config.toml
d_mlp = 512
bias = "none"
batch_tokens = 16384
dataset = "wikipedia_en"
Each number is 128 + 24 x the weight over the matrix's rms, rounded and kept within 0 to 255. Layers, rows and columns count from 0. Numbers have three digits each.

# up: layer 5 MLP up, 512x256, rms 0.187, rows 170-236, columns 64-127
# down: layer 5 MLP down (transposed), 512x256, rms 0.0876, rows 170-236, columns 64-127
# gate: layer 5 MLP gate, 512x256, rms 0.174, rows 171-236, columns 64-127
up170:108114119106148148134074154123105131103117137153121148124155119139129142086081109116140153099117142125118102130076101128129139135109119163155120140104122156123182166150127128144127107103151105
down170:125123137110163091121137181150119124118124123135147151117109128174169149097145123109143134144133178116164152133125126123124119150119104153141113139174172162124135108141134147124136107114077113
gate171:112114157125131124135122109091097102125134145108149082128127066129141095171136131100114145157122162155145125107132103154141156133114107159138165116139123143151132121125094111124144115119091126
up171:115130117170155108114181143163103118102129107108126173134117109113178199159109139107154116108129108095101093158137173161111134111153131104164116137100136136130085138099064108125112128123142136
down171:104104105135126108129158154108132164160135096154110112160126142142119142127126115110161113160108141133104104102113143141063080123103131144114155148141135148186118111089119076121102155119143112
gate172:104109136092155121167131075150122157146131105115161124132113124108112157101100120129086103137116107146086125123130102130138111117171139157098124149080146121128109065129140146133106149124134126
up172:127122113135192073145111150118131140120108140145118121109137134123145126114101144114132166096115112146148115087113142156087089116141118165098137136173143106142144145112107118182162127136084163
down172:153141131107142115181147147114155132109133090160133073166135155128110132079123083107111156127073133080082138103134176125111122107116113131081134143136156099115131102099084119127125099144139148
gate173:126121116147107126157098137162132137171138154111113132094173118124176124122154120161157084123123124147177111133119138126146112115075157135096134073107120114121124136102124156133110106157176125
up173:149115116175131135120135141162161086127118105104118126160099116154122131125105119111133125158133163147124111116091119165110147093105132151133103131087111093130158132077143115109139146110088124
down173:172118132105098144115113139110088133140147137102116118115178104070104145146153113145088128137121192118149123130131068160149189106099135175111080135105128117116124069119119107167147136082193080
gate174:136113074120120136139154121119166137104111153160153135114139141131133160134175142160145123137110178122095103171120102132097103118091152122131123089120124113108162098121130105127155142147123138
up174:129130117072135156142145120118147151109154167110129062110165169153149145131130129125168126101114154092137091111142140162103137113099106139139160115149112139110151145120142150133169155124132168
down174:120114141153132133136134161106126110139092150150106151143127129121156137125123141150130098140132119077109104136132153121104098105091148139129146132124112141117153124123123161100131117143117125
gate175:128133161102119153173088117140143170106130120147105126078126092129138122177076089081127155127146101091100151119130118107134136132113079125072142127141088112119115150148165138132132055169152117
up175:111123108094110105135133134166158112143108119154093115141176131189129109141173129145121089167138148134138146107128123160141150100144162102149081138116143148159159086100138108149109166131097095
down175:125107134104110149077148131144149131126129162124163070168113136117157094112132111161140089134121173161151130136151089119115119115121145114171091141166091108145131132110125135114137157138114126
gate176:133097137139105121112112099102124096096153104145132096150137144121125142104107173182086111112102154144150145159117157150133086148119086129147158120130087144123160146145136120135137161132151119
up176:135134104117145122143125144148151145140081125130135104156091151123132107138134107098124119150124135099120141072152129137120141131117166173119137132147132150132109125095123121130131077087125110
down176:160093116108159121095128153138133103125130157096124128132140128121106153128133127128144144103129140143089121112084156128128150123178185090157126141110138148136090090114100139109114124099126160
gate177:108111148132111087148134124162167130101120124115128141134155112150115147113106157137105104134142122112099110121149125123145143132151140110157127127138113109135137130141159134128075094112103116
up177:167119125134148143147143156072117109144139156139124127147113098066122127138190135120145124130089150130112108117160118120111149128097084170144118136147146120114126128120135130164146110129157067
down177:114127098115135104141124123125098120097084137109104097102107144098100125131121119134088144128134129123125173133132105120136181105115128136114167145066146144124103157137129095179086114118167118
gate178:143114093130151128147128135128116148104123142156087093119127130100142122145139106145102071101112099103097146171176114151110134108111103112141105135125148146093130104148133161146115096119138130
up178:140098150136107132077151113128150124146132152090135109103159134111153100160111140146110065115120118121113109115140112183123129080115102123153158136112128136139131124127133168140119156106115097
down178:144103121112162174133057142138125119130093088118140145170137149138144104143114124123117107129105150139105160141148093126072151095138121156161142152082174110119119135143127152148142116116122134
gate179:081139131126131144136132154135119090084131095147137117118082132130124119145173151134157120123145099178137183116153138111165101143147092096138121163186132146141172129106135142152130155096150132
up179:144092137126189137121131094151119143131118146101181141115085131129099109147108168156114140093162155108083115117151107095149130177137144120104150173109117121116081122136113148161128116126144106
down179:152110126123123121122141126148151128153131137145126124110042138081116127094135144135159169113122119119089137169157134118134088163134133158122121180128112090129127116160074137132146188131102097
gate180:122200123139112121140114175100132114132088121133159116135131105112132124127127141135117110118158145064111142133142169120107140119126130083117112078138137097112126112170082133150107152142085158
up180:149160128165103093142108117117108106124074118101188147121107092098143131157112142143134132187122165114078081168105132121166157119155135123138155139091126153118129091139110150101115152130159120
down180:114113080114132106090128140136160107100164154090141114099151145159124079144130105113081103138186132114109077115136122130170174144156116102179122130074175076117129135108125058132130105137128104
gate181:132137159126110089184104106138086109135115121152125148087104111131125160102098083124111108169132128142134154103150122120140108080104111104118136093140137119074130151092100160112105117131136125
up181:099100078122116152163131124130054123091119135129107121099124129138126145106168087074094081136140107112097140127157135134136143152102108096087123162120134142140100120118142123118163148101134156
down181:140180133178147137116115140136112125129119132117084126106167121176085119164154114129116137119127148142145095101121118149158098147126133148149120171091104146115121103185142104121119129154089102
gate182:104116081103138124146136110194118101170123119178079148153163135128121121117144133139135115088065080133142140100101121131135138125105126102136133106153118123129142137107145120149130084160112098
up182:151166112123166072144107108115176117163109127116138110120139114118088117145126145125091119107134116155081127098142109117130142143092136119153120135108081110085123145136135126132148136136109102
down182:149132125159122142110122137133088137116138144129126122093144102150121150113141112069165115134131119127112138079097101154156083169110104121134078135117177131129171142113108193095163089163147115
gate183:113114146123095097129162142127157110165161141106113085132119128060111133095089127128126115113124141167087151118130122131128105160082114128119186129081139128178092156119147132118112142165102144
up183:104113114127116138101129124125098168148136121131148145151105152128093136125138149096136126141136156078100155116167148156112141081130143102164089137151118113128163123191119144136155123151130151
down183:131124153104108144135097114155093129146147124147138148106141126131103105135106162129123205150158126121147194104147132133127123088132149105120051163148165061082152134101124182179187098150155124
gate184:119093156116144151102110123113158164112126137104062092109109112148132102139114103140137129155124122164136139111148141129123099118119122116112114149089144108084132127124120104158151148147155139
up184:147083129114112115104125165113106149104125135137136116092067152118120118080110126114125141125142123132127147132118117116117107146143154152149153138113102161145131133137170142132138189132144129
down184:128125088145104122144135148159133114127135161138135123131151140103116129135105128123120142156111174121108099132146134133156172136106162146139117131132103146125136133114145137134107081117112099
gate185:110124122137126131129122158152125101133138179127075093131107086122200122133139100181155143123075128132137140115162125116120145120100134142116103138131097137083100129161117152126131096098141141
up185:159115131136154106149137149134093121116132100127129099159141136136150120087178121127129112139133162103124100148104102136147134099161107130171171088150108092154146130107134110117103186157081108
down185:180104126115125161112106138085144158112133095127152085120110135100111106139076132126137113103140114185148133129112126114106159109174139158172140147127122106124149133104161130124138127107152153
gate186:132113104157183127175095121098136115106147108100098114119143086108133097124166140142121161151137115095090128121110159113116117132111125144091146120103131127084148151124119142159151111130121173
up186:148133161163148153085110166107136087133142103129158167141153150146104132114141103165136123125178157200137135128174137116139137130121146115108080113147107114104156170167171091110126117156115130
down186:156151126097148125149095093136124092130149118099163184134102189100110171133099145100089145128120119125157093135137111139137152097146100150123117117187111118165143114156082065099177072120154158
gate187:149124143130086154133167140128122149129129124106120156148143133142099154167128119163117127126106118155153090171147118145128095119157141123153145108122106129147144097152137143139092129101150127
up187:135136120143074096149129127106165137110143126131109153128130186128097133131133121126126133117109139162120098153158075165141122169112151165117126135165135141121103148102128136157141143112142121
down187:109166149069081132135098129155097112126149100114104124115150125147155118108142138148124196122111134119152147093155129176167109122096155144139128125136134152135094140157125135142145115149098091
gate188:085058093134145131115170123121116138088119129146129084143083129114144132102156135167151106139134120171125124149171156136124121153105158080097101109114141134110138137155127128100115134100109142
up188:158160127109088139126125125116116145118066153169156124136103109162156122120151129120155171155150103141100131135145111175134097135120114140153152182144140099172091113140116173116127147101137105
down188:119119136095137147134106114129142128143124118134108136119111111122155139112132091179095136122110070090136140129131123105128124123150113090133168124172093104150116112124123088151099123127108161
gate189:145126105104112107179109163126117153126110090180128129141142141160105139115137117132109080141116086157107121178140145104138160123095163132106114093116154128103133146123129112098091165146127161
up189:129157147042122136114091152081131123130113114147075121129136107140157128124143114136105134123133130083131176140152108127144120118138083154087133134102094114082135123124143138102159146126106127
down189:093131084099140110138128067132120125138129155105131140132101113133136118170136147141144110139156136150126131091115075132141132088123129147142109092129098153109131151138136116136084140156171122
gate190:154129126134103120149097106113155142145160153110105114111109122140112136162125179126158138143109185164134109119140101111107165106108100100095113167117128109125149157093112135130143118129106165
up190:121115117141057069134115153127124139121124147139131157133093128138120125134100118134133116141100106122137122156145148178139137136173073095116165180148111102151138126150116103069145164114087131
down190:110120157103117123163135083126141101152128112119132123107139102137149089094129126120107096152129119099120085130126131105126129079107102093105103084123125122170161169179143141093142190108134125
gate191:106124125128121096085119144129106136112142155145108107142145123100101161148131131139091141104079127136132158113094138139097101118143142090113150119151102140125096162135094119144127187123158119
up191:141098165078142151129123082174115111130100126147142113138112126134128157125157107108156127131130154151153116144158117142143122166118141094070113125132147153134127114126115130137143107108124129
down191:135081133164113109104119099121138147104083135162141142126137165106119127121115135123117094090137137114155074140072109082170119108162127134147107121102113099140125132133179127133085151136120123
gate192:118106116170123101144118111156154103129129137099080149137198110120135139142066110108163160153157095103142159142139113100076093125121129190123153119145143111152119163109161101179166109149118122
up192:148137140136100143141103121149100172138108125113120097139166100102115145144114136111119088126094156167139162095111144119124098135130089127160139141137061113188145147135064150121172144181158121
down192:147154120141183165106132169130092103182135126105072182120161129131123097110108127077130088146127143109104158116161109110108093164102103119144119133123120132190117144107140072169100130140153107
gate193:126160154147089147106139116126124111130128151145128122154115110157135126158113135140143137126153142130112111166138110146128163149137109138101131115102077147109137097089111138153129136135120140
up193:160091114115143099169140141129120125077162136135130156130167096141120149156104174138124116113110140139105145135161113129130135142112142122121137153131140103188150115116152102080113147131135117
down193:118148087134145130138142124119129121149142126109117086150143087091132129144106159091131120098117102091088131118178134138129165133120145118129103115121093127105140129133153108109137156135150104
gate194:148120123121154158106144106118116143119090180147137103130102162102108157117127122137140131177112119117130111100145122141127101114098099150126074119131115122168127098205088119087127151117140139
up194:140125107115108134085130124137141144132140070112149135129122133100095130136131107112143122128119124126101081145136140150103088141109146139103138172121119128124085150145144159092118128110136110
down194:106121143160116088117155140148114142072134159186147126112085143125082090104097133125124095124129085084122106100153156129151093097141110148123087117106152104136126122129134147092089094146109091
gate195:124128131148132146122176138150132105139158130151094115131124142107079091108151128093124137140165124102089135158138137131138113118108125155153084158098110133148085141128093098118165133166131099
up195:118137095117127152106130131119165158119148129145079122133100128115127094167138100138128118168134155114116164101107101154090148136122117131129130102159135139108139108114158127110121117127138151
down195:140094136154124178106112151144133094085145136134111120173100119121137128155184100132127158129141139093147109119149166084133107131134144139123124109108136132143118139113102111158140124112139136
gate196:125198143146130145113089138102104110132148149128110118110137094149141122140156137093138175172116115159116095092102085119098120147161175119195143082124085137145172100130136128172152107170145166
up196:175109107096174120106085118119097099117172165128136130086111144121195097128156118104154124125102118146087108093177128144113132150131154107142123114164086112099121165146147141119139166163130137
down196:115142119123130093116159104138123129169101160137160163118135104123097141128147178159117127132142076161141164149106106122108140133176156114117177138147095135122132084118093110127123091154138130
gate197:116089126158118099135158121151165124121096141103136090075137100155093160089159069148135133138145124141133199144147109124132152142117153124122113120062109117145176098143112119108139120144121139
up197:110119172102077118098119094113099133085121123087124118134106096112118130146142140133126144124130116146142168142126165178154110115179088120067130107154106117096123095109092157110141136100138161
down197:141120125093147090135170135132112129084147132150149112153108147157144153106165108152119112094132144112152137171134115166102170171138106138133109109156118111211157136135123151138104153117136122
gate198:114115153128148126144118123146131134142154090123161128112156134107112148143155167120125107144159153141153139151117110129119102146093145111135155119143132166114104132204141097098104110103130154
up198:103154122148141112122125109128147112130110134115085097110114151070146118110111129146117118117156137121117111130120128136128123118164132091169111091168082170123104143155126138123110120116119123
down198:111132157123136163111122123164169138129137138139157151128138142144128110136120128127140110131135158121142079080106124074154160137133129125136110135107155111129110131107154076103135094104147161
gate199:124162141172131122147137085112134127119076139139135136127090136131156144123161124129143127084135077145112130132116093098124080117126132176156138126128134146145154105143147106097118141095124136
up199:119110124116160131123086157183119136133101109108123126117188147135064144077154121076091113120116095137086170091161118113112106118157135124116125086142116117119131142114137119119116092159128144
down199:142121114176152132115113094156126103111094104119117116085161102127064127099119138134139120162129133169103090151161108085169112154097132077130116127123149137086114163182087118098109155136145117
gate200:109110138135114118124168137108103117122157092145151099130147110114152125150145158159163116170134127144108106139126139123143070142151101090154113114091132171219120114138117123125140106090122135
up200:121122142089165102164104127099123104174101124159115157074083135112142126065065112100184155106137140163124143182093153183120114127135161074108106133093129138139080094130161130088128122137149139
down200:150112141149129164114137111154148086167138105170099087146166117131141136140126146123116143116108106110139118113125190142158144111145113079119127145130092116162129127152079140110149102083085128
gate201:102085150172072122074142127103115132144179113096106139098133129112127132099195132124061137102112106116135138104145104102132110125123116081108085141137132085154141119106124124109148114149107146
up201:159137160162138140104104143129157172107111142099118107109162117130119117132137151103143132152152124111129128140166129128129120118090102109145082108105146156153104102109127132126111119137118128
down201:116120123156143117142162135079126124127128102107093113129109126152166143099160172106111130120119089094120117120112093126099135118079142108122145132091075135120120113124121106124116124146127123
gate202:122118125154095138169113137197113098103202159123087097168167109133170152081117133083131131102146154123110149137147105112123101109171070099153155098092121133125118108139155132125141138112127080
up202:105105085135141131111113182134142157151142142139115145134137114105119138132115119116114149146153102099093110146131103131133110168118158118081189148180140129162154069133145160137118124148135165
down202:111117124136149115097116103127159123123147085141131123148122188146099119133126127080136110168133121093114111111129121155100085109138145112097125150154120118126129116171112139123136109121142142
gate203:149163149095142117134158100128132117149125126166089141094143141091153074119141107137143116124135128140148138112167115137137144153072176132125143152135103127144173149127101106143101127132136101
up203:155132117075110091159084161134112116151126127158150120093079115147096103078133119141073120109124114151132179153099141108122119172103130178116102117122150083120129091133153160109148113118171124
down203:048070151156127143150132155119154112116091127153146131119078157134114130108150138141097186104112174092122098143155109126115114109123149156111143128129135100139136105098101116154113177143122138
gate204:125131207100086155143151104176131095138141129117099153131100148131119130089109100170122137100203169133127117131127098127115118105086148138140139177098105137165152153107141161125148108133141127
up204:159065088092119119133112129122144145139099097124098141100115132175128143152139115128135117137151149137161145133153082098112093114088148141175118087116137129115154165081143123116154140114131155
down204:107105111113106110152089115131163084111128136113139184113148161120127114149128098058120138126160180113146129165134161124158136146155135139101148137149143144079170142124111150134125108121136165
gate205:104144170081097098106110116112106131173133096103109128119126120132143129076191141161110192107097136091143111081113087140113129123120148113125145134164140143139135146150130091122143110146133108
up205:108156149113104137158114147126131118131096107144105106113141145133164126109107143129138110109135160134119098150111087171103154108160101161143112145099117133133120129107175155120100117120123147
down205:103146083161118130094114134107139149133127105127123158091119180084118109107155169119102132086148121136101134139110142162107106100093119129153131151115091110138146110131179116127126153148114119
gate206:144129121153087097099114115129116159169122139102123111067137143100159149116158133140109112105150150174116139117133106187138132062158106114096085173128155154131163093137057142146130118120147092
up206:174125151113193131148150136154119144108167097141113132139147145143149148193126177103142181084139120152074100146103094131143052138116140091104132142127173158156122159069167158151166163125139146
down206:147122097122144109119094130157091127154114165129118158091128110092103139142140136120149090121107135137134127155094131166125107110112142121082133156128116152138123126152128127116150160085152126
gate207:147155103108082136071117096138110171172170118108163134128165175101105138149129161101160103116124105106116140152137120052115115122136102149111117174132091080155110157121115152132136114092131106
up207:140130108080148134083125135132135148105131172133122157106171153146127139115194142123104126160150152102086151121122116178089147093143114167091097137104139105157142148107129121100137128124127132
down207:124159139105107147093092138170156111186126131130124110138158153084131103126099135141162137115135147149138091147083103191115104164083100149124169096098098104143110120129119107133149124112100153
gate208:122094137088151132141052103123125140107124167063121109068117137127106100167128126115156144099099123132169139139178162103106134076161164130131188144163075138085128141140156112130092126128132124
up208:108121127148151125154142179134112093093072148126110157162131099146101127168146114146119118119099125158078097086090161182138151156129134108131093098123104146162123133083104141113176101139117090
down208:155135135085165121138100118121108095094112104094142099097079128090117081121144120113173046154114130169112143104134206143131123120171108138082142141134097159107117114093135113139141111119137114
gate209:085124126156086117132116165125108120150117084106139109162113111110113151155107118137132085103150127131156128124143140102120144121156151179109115158107099062130133150134138125142102099092128145
up209:114110128146166106149117107092158114140151133089117130112125111127123170170136152121119128107168095115121144109135180155121185112161083113125101130135100110134103149145114089139128093151120144
down209:067118095086115082100136156126124183155113122123173124121127136120125115162131094105117096119160103152131157123130143109139108176116141137151114105169131123166120158182107111129144127115161129
gate210:103156134130128167080116120124123125112127152113083126087125131141135104126161133131096136152104098090092145167138144160122133110136126087148146105098108119130144083148121176130108103064094193
up210:115103137179151133139130133146106116147163108131109122105130068141165134118134163126158105118164153098129138113159128153167131141139150110117159158133114144122126175128156112110106164146143120
down210:125143127164208107130162128142111135085180111142153138097114104169123136148148097107126112107142115104143070135134124145128120136118160097135103129130148161127128104118123102179153107109145138
gate211:119152141119141132075137126133163116181142155122136120109130125136127155129109141103166098150106161117148105116126101145134154112127172145154105145167166151139193120139165114155106137113154117
up211:144133089125126128151153130140135147144149128122125138132102128125157117147113127151127151134123105101138159084132120151101112126130102112146129154128112095147096180146136126117156097129130146
down211:139138133101135117166090132129074156119148144130113127140116123107119105071093117133185126136133102183090167090102152132128119139112136133147118143155142121162131131144127133093116152159121128
gate212:133124130109127137139102157110126132117137086107138127122156124143074172131106150106152089133116115172143130118121122129134118145122111160141085087178122151112156124128126117117111103156100123
up212:102141098140159154111104115116100120179143145144102100197143144121158101133135136143099149146137108102119110142105136139110140155120136116132106182149143158156090148113131147145100160127118114
down212:078135115129121100144136149151112129132122133163125151162110146117115114129105113142093163161127117113122110159193082172137164129165164115117145124108129143133148112139143139168124124142116065
gate213:109119122124121142070102130139131128106132101110135108163112168122140167094114101174157063184091143128122139161115156146145128108128133152117149107140134143114109144185180151152099185114125123
up213:146125144078113169129149122101152117144132154136119131110174123080104122160150148140093163178155138149110111117145147157150098136156107155123112162155084133122178116113087157109127129102148179
down213:117106127088113134105095152132152082134102129108136123117137168117132097129119163117103154149085153102151116132128152116126112157107150119118155171113109132096118146125135165064158106084130142
gate214:133133116142103123119147133118134158168131114121108163127161092134102149122135136161146140157139144124148110114145118185094099119118116133134103119166142141121100132119116101136127146142130141
up214:104126147112119124116132108154134112098078108164133117148118115131103117127106127136125119169129104173170141136117129080122107125141131150139111128091147076168142138136082126106120130156103106
down214:114146112125128134132109159115133128124119119119091102133112100120124160132157065103135136115158169127154094154164142120132100066131108095111116091098128157141084089088107124160134111147129084
gate215:139160126117149090138128122134157135098147112064096101163110120101144120112124114080141107148133140112169106109106126063109134118079150159163122098166122096109172171128130124119119115103139066
up215:111140099151149103113137109126136168118105092130097136129176148133111141142150145187072160158058057112119127113125099137144099172114150112125114164125108144139108091095140131102109139153164078
down215:128100098136121100072095135108126095128146127101130123134159130092136118133119104161132164126100100127087167156131132115124147105106121113147133123157085123150156138134125158118141110115095097
gate216:176153128120089095149081134126135118141142134083094085120148109138124158171108176126130129105160165126087171123082099161106152150123122124060133124115178140126139117095136145116091151141114132
up216:131139122152124103123197130100141146135109140126108155120170146144121173154121082099125117096152134085160095067078129129130102139152151107088121078096108143116107113137188119098177163142112095
down216:123125144117130109098148133110101144111155084161088147112141149097112122107131117094131164153107139117120179136094081149106130167136115104124129179140101182147119125076079139145110178091108133
gate217:126103120115148133144159123123113131142137103077129138138140089112144142163108123116133137147133141063094145076133109091084134120181122103148142154150081153150150104133126127114128107139164104
up217:183130104158134119131115132122135110107090108135124131128162145117132143135104126143115111164135130137154108101146154156121117123137137133107144139103144085128102086136131106107126120122138132
down217:084119143105124146149094087155113133103154147144133150130118111159142131115122143147103115140100097127132115120167139098176129111141102114098173098129120140091146134125117123111113096114129120
gate218:117128081162104134097092100146163148128151133136146097143113113098150119157124101121107119117145184122147121189139111166154134110122158124113091149158116113122156154127118176118148134157145164
up218:152086085123149113163152126127102093136138159095058124116091089121109139134112147157126143136151137124157108154104095152144161133129120128135118140132150150131134143170191160148143102121129114
down218:133136141123145164122102119086168141131123164153148143148071150117178124143130137096124123116169138120115120154165131153142166109107101137145146105136102158098140125149125143134081111100136137
gate219:100127171076132134101119109160181140107168114087109136151129133167114137121122138184102109138181121121082147134131163126134150132169156122094118182128156125129151144106102141086151080125131157
up219:112142113106156131119126135108097116136125098139156158056132145136111111119140157141120109145106109132140124142102117125127107106125127151110144129131096144143146149066112135086114140183115135
down219:129164141126121114107093109152149127121099085144120121133085125156155122126074124141140144070102141093115122132109121125130126130074155101151131105149097108102133162135150116106117146098107130
gate220:116087084088152127166156109118147160110116081121176134187132142076082145101098092161133147098099124141141153137094142115122131127144151116125154074121143136165131086128115156155178120117149148
up220:117133143144136134100104106135121089148146096129100129140107125147141093086136140090168141151128087169115110131154129165112108070084128118141125104140098123117139129148162113137155106104133079
down220:110143096126144163087153100102138113124147138119117123136113198146084105059097130114139133171121143136104139158137113149116144085090122163110115154108132112084132111096172151167123089132124116
gate221:131149143125107126123137131125125135132141132112114108163142152161114112107147138155133104141127141134121165114168101160128149088100106113089086149106141094154108095112148149082114096146129168
up221:122143169107085132122103112122127149108124084159155094147125162095174093079149119079137129140137116130131152177127146130107097098107106135123089119115093109138133152164207088126151118093094132
down221:109136130140126128130106157197085116157160153144120109124146077143115106147164061108094116155131118086098135130151107078122134135091067109140140175132087100148106122123155132158097139134111124
gate222:110133108178119146094137089081139166120118119163086143091151099147142112116140131104139129133110163127155152162106124125154129113216139129158169103132153092153153160111151153109112121132121139
up222:126108117115130145127111135121103151136112121116129110119094154136116129080122088141137155104121137125117161157132145108107096116143142147099137149111131117148157143112114126167115107118135129
down222:110200159119098125156110170095158143071093105154143096133156169090131093142136094127128165152162135151141142124117141143099156147155116137130111147120132109130101114131114128126143111125118119
gate223:115141144123109117095108146107120127073097118126128088140129124116161096125119088103126137122097128127158144126097083128119128142069154150171139148154132087119110122141149161135138164142145091
up223:096136125135129131117073116152138137104167182137120132156146171093133096133127145116122109151122156149164124083111104124119157104203149174122123145140111174175141145144175107076152126123139114
down223:139134115154126149134097094096150118120118161129123138164168169155122137123137141086112110121155125139140136119130143142125077115178109198113129168088147142143123148154128129107168111146143098
gate224:118149133156157143159133123147116166150100134135147117113135082127124138161094160138127130176144104134127137124092105130165113137112121148094119111125153147122119119132099071125101115100084176
up224:125116146134126110105143121174150127122099149129121153163135122143093099171143134148165129113117121082144094135143154125107121174103143121115177148171112132114128107145108146118098090134097169
down224:150108150153099085124122132091128157113128151131160104149165103156111147153111146141129154126169158104128140112142123136136125152100133134109111140149119128152192177101133138128066114147136132
gate225:104107134169119106130119110145112097124135144169148103143093121148108145142132128169108145129132155149108157153148149160137131110179123123125158122111110148129117101142157086120107138170135142
up225:147168057095153134132066122137129140114164118173127104152132140160119149153123093100145124104163142133162133137142130085143129115123121056163147101160106074113111128151148096153095125126137162
down225:143147119167118126137138159106108148119161143103126177132161192137132170115172138089123159106129116134141173120199121139107126130120145107117121119147137121109156083142090076112133137104108121
gate226:086114130159131137146120162107121124122160141117164081103133093154126163137112112101127093104104136125087115160156140140139095136099158093136121108145111162104142086140144113141123074144165165
up226:106152110120098136124133132094076104123136127131124170160135147120145124145110129152082080118065155092125098134135135126154157091102136111135158169151121123102123102099127097154134156090122156
down226:152096126140181126144120090139143095100162110086133151165175093126123114145109125120127085128143174128130117135087068119135133138096148169139133135114079113187103094102159159122134120109158132
gate227:115135075132093134137146135111098143161094145131100147139139122110123116115164168158148102126186102096152088147135117159098065102122132126148141118146153103133196136131194127160144108092119119
up227:118089106129108105135122089127127147118104141153144084138141158102166143140108141133111124160153096096128130076119110162138151123118168170150114157101130128127142141124088121060094116149122132
down227:114108149137105076131126146160120138145131136154144169160102136132133169144148141094145110120147166126149117065061113125130121167083110117118081072090086093164134169122139153137105182154113119
gate228:114087154109125109102086154087088124149115121145139120152133121121134116123075086123184104126110114109186159158165120107108114122133150119111144091148111120074076133139186108141091123085093113
up228:133110123135119110095147124129136158103144140142115132122088127122140130132121157165128127151108147121165113131155108068149103161162129151143165147164127136161109118167127160105120118186151132
down228:103164109134144119153143107114116149109128143160135148104109143149144108093131092151158087130157173130097135148143111119140075102154119152120159151094182097114163132113120126151134133155142129
gate229:143102103090117069124128152139119128126124108125102159149124137128137131142157108141161186138150143123101158127166108084112116140148129141139139090137110156141148141139162112134152126089120125
up229:140104132115126098101130151138115143159090111096142172098137128115150133119103103162162159118129112099122133140130120129138102115111116120140151120125108167123149132112170134134142125111145098
down229:112116147131115110151132124116154146096119126107119128118143122141164145117113128151156153103121123123079167114125132130145131153156112129089119121139097121165150133091129123118106125114106106
gate230:149128146104125131153104071147097128148140115105097157127080111128088147119106141185124132078138155121126125159128099179131104130148146160184124165123102103105113075133139120088155128129119130
up230:089117160126118124135127163164143136144115101112132095127162150153162089112128113137129168164112124148140152146185151122146136120172133142142087103141125136140105118171143131128153143160145159
down230:148087120138111095125110136125081142125098156133156146109104157118153124115136099156171148107129101155142152130131125141121140125136130120093071075149101131127151163138102185150096097137136106
gate231:139158173119166147102094074090142109167154108154101167134106143126148172138121128077136150157152123155140134147145152136147152118153159138093124135125139117094137106164136167123132086142177095
up231:118142153109155177132106099133081114183132116164091113105141146098138119132098143100119111116145148131119156137130148129159160140137160111134175129137155156137115120148175099127111120135169129
down231:161097133130146125138163095125173142143167123120154119117128175107136143137098106144119131121120096131150115154173168138138128119136177101120172170128113139118123098112124154116100147153101116
gate232:122104080105105130117146114103144091103113127058082132113132082115085126127119102151127130150114138120123152139145107126169163143120123103091105137096125101112156201091151108109090133180131105
up232:117117108126147106148123116127148142083158122113166107102106083138141134141122126141149094138079108160138097133100074194088107119113157120118162113100108136127088072187155133139140139117121135
down232:119172162093090125164137134118095134194137120149131119137104148162122143097133109156167116144129123141144165159116108132115130182108128105162147165127071163137132110147143139111121121116172148
gate233:172125115144125100116121143127126144151074108089128130120124136172104164124105119171147140098134103157113105113129123108161115181148113169114121106123137123077105113130150113113123126122156173
up233:142141111135095112111128100136150146153106122133120142135152101137142105140145134117165125129111130166182103128132096159133096125106155075128143144102195144141123109153103113144134096123110153
down233:102119103120104126150115155121148085139142112127127111157155150129122159121121168103176141120106132135152136085119115123124157166172140136124105178159079132125162100077103099126153141122142133
gate234:168155118165164148151150151160121097134107124154113092145128090099103133111136145175142112129114102119139182144104117111116136154133134140088124102083119156140111113156129139139108112140118118
up234:168130107127128184146139119163132086146119143115142097084137115086156130161152136119135122176127123146150091133096178101111144126131098126175141123153102082168141126144086138124168134101104178
down234:098126183132102152161122112156140127113136136181147118099118116126147128157118139124186103157121147124142150161132173139094118110107132121086131124148168131145103163114169137147147103123187162
gate235:137120140138109127129151130083172142149119135121099051150134125115104110113116136159161132082123180155156093092125143125083132144131106065161125171135105114090117141126103154162135138134110131
up235:099115146151149130144139124099172123104140101116119165117099092137083095145114146084119170135170128095156112158114105148128132072161116164106137146116140092164145120128153116097098093129136145
down235:164174124149154130143130110119132107170139114086111194112122097099117157129134188099103094140148095140162135139114158100163136133159125175128122116105122163123143170180116123099113112123161090
gate236:123099117135131127131156133134138119117128098117109151138133107157122136135135133136133132147097155114113116109129098121092116121135165149123127092138117123141137138139103173102111115143127125
up236:186134075133159139060077146132147128145175140122148095137142138127110143135148137084123137092124106143112142098096115119091125126114117171116158128125139115145142135133132124118081134077127115
down236:126165145114169112120129135167135125165128137137128121139111154132113098132108131072169081147140082139117133129101125103088161133122113138137114094104133135139104128152159097098142112067119098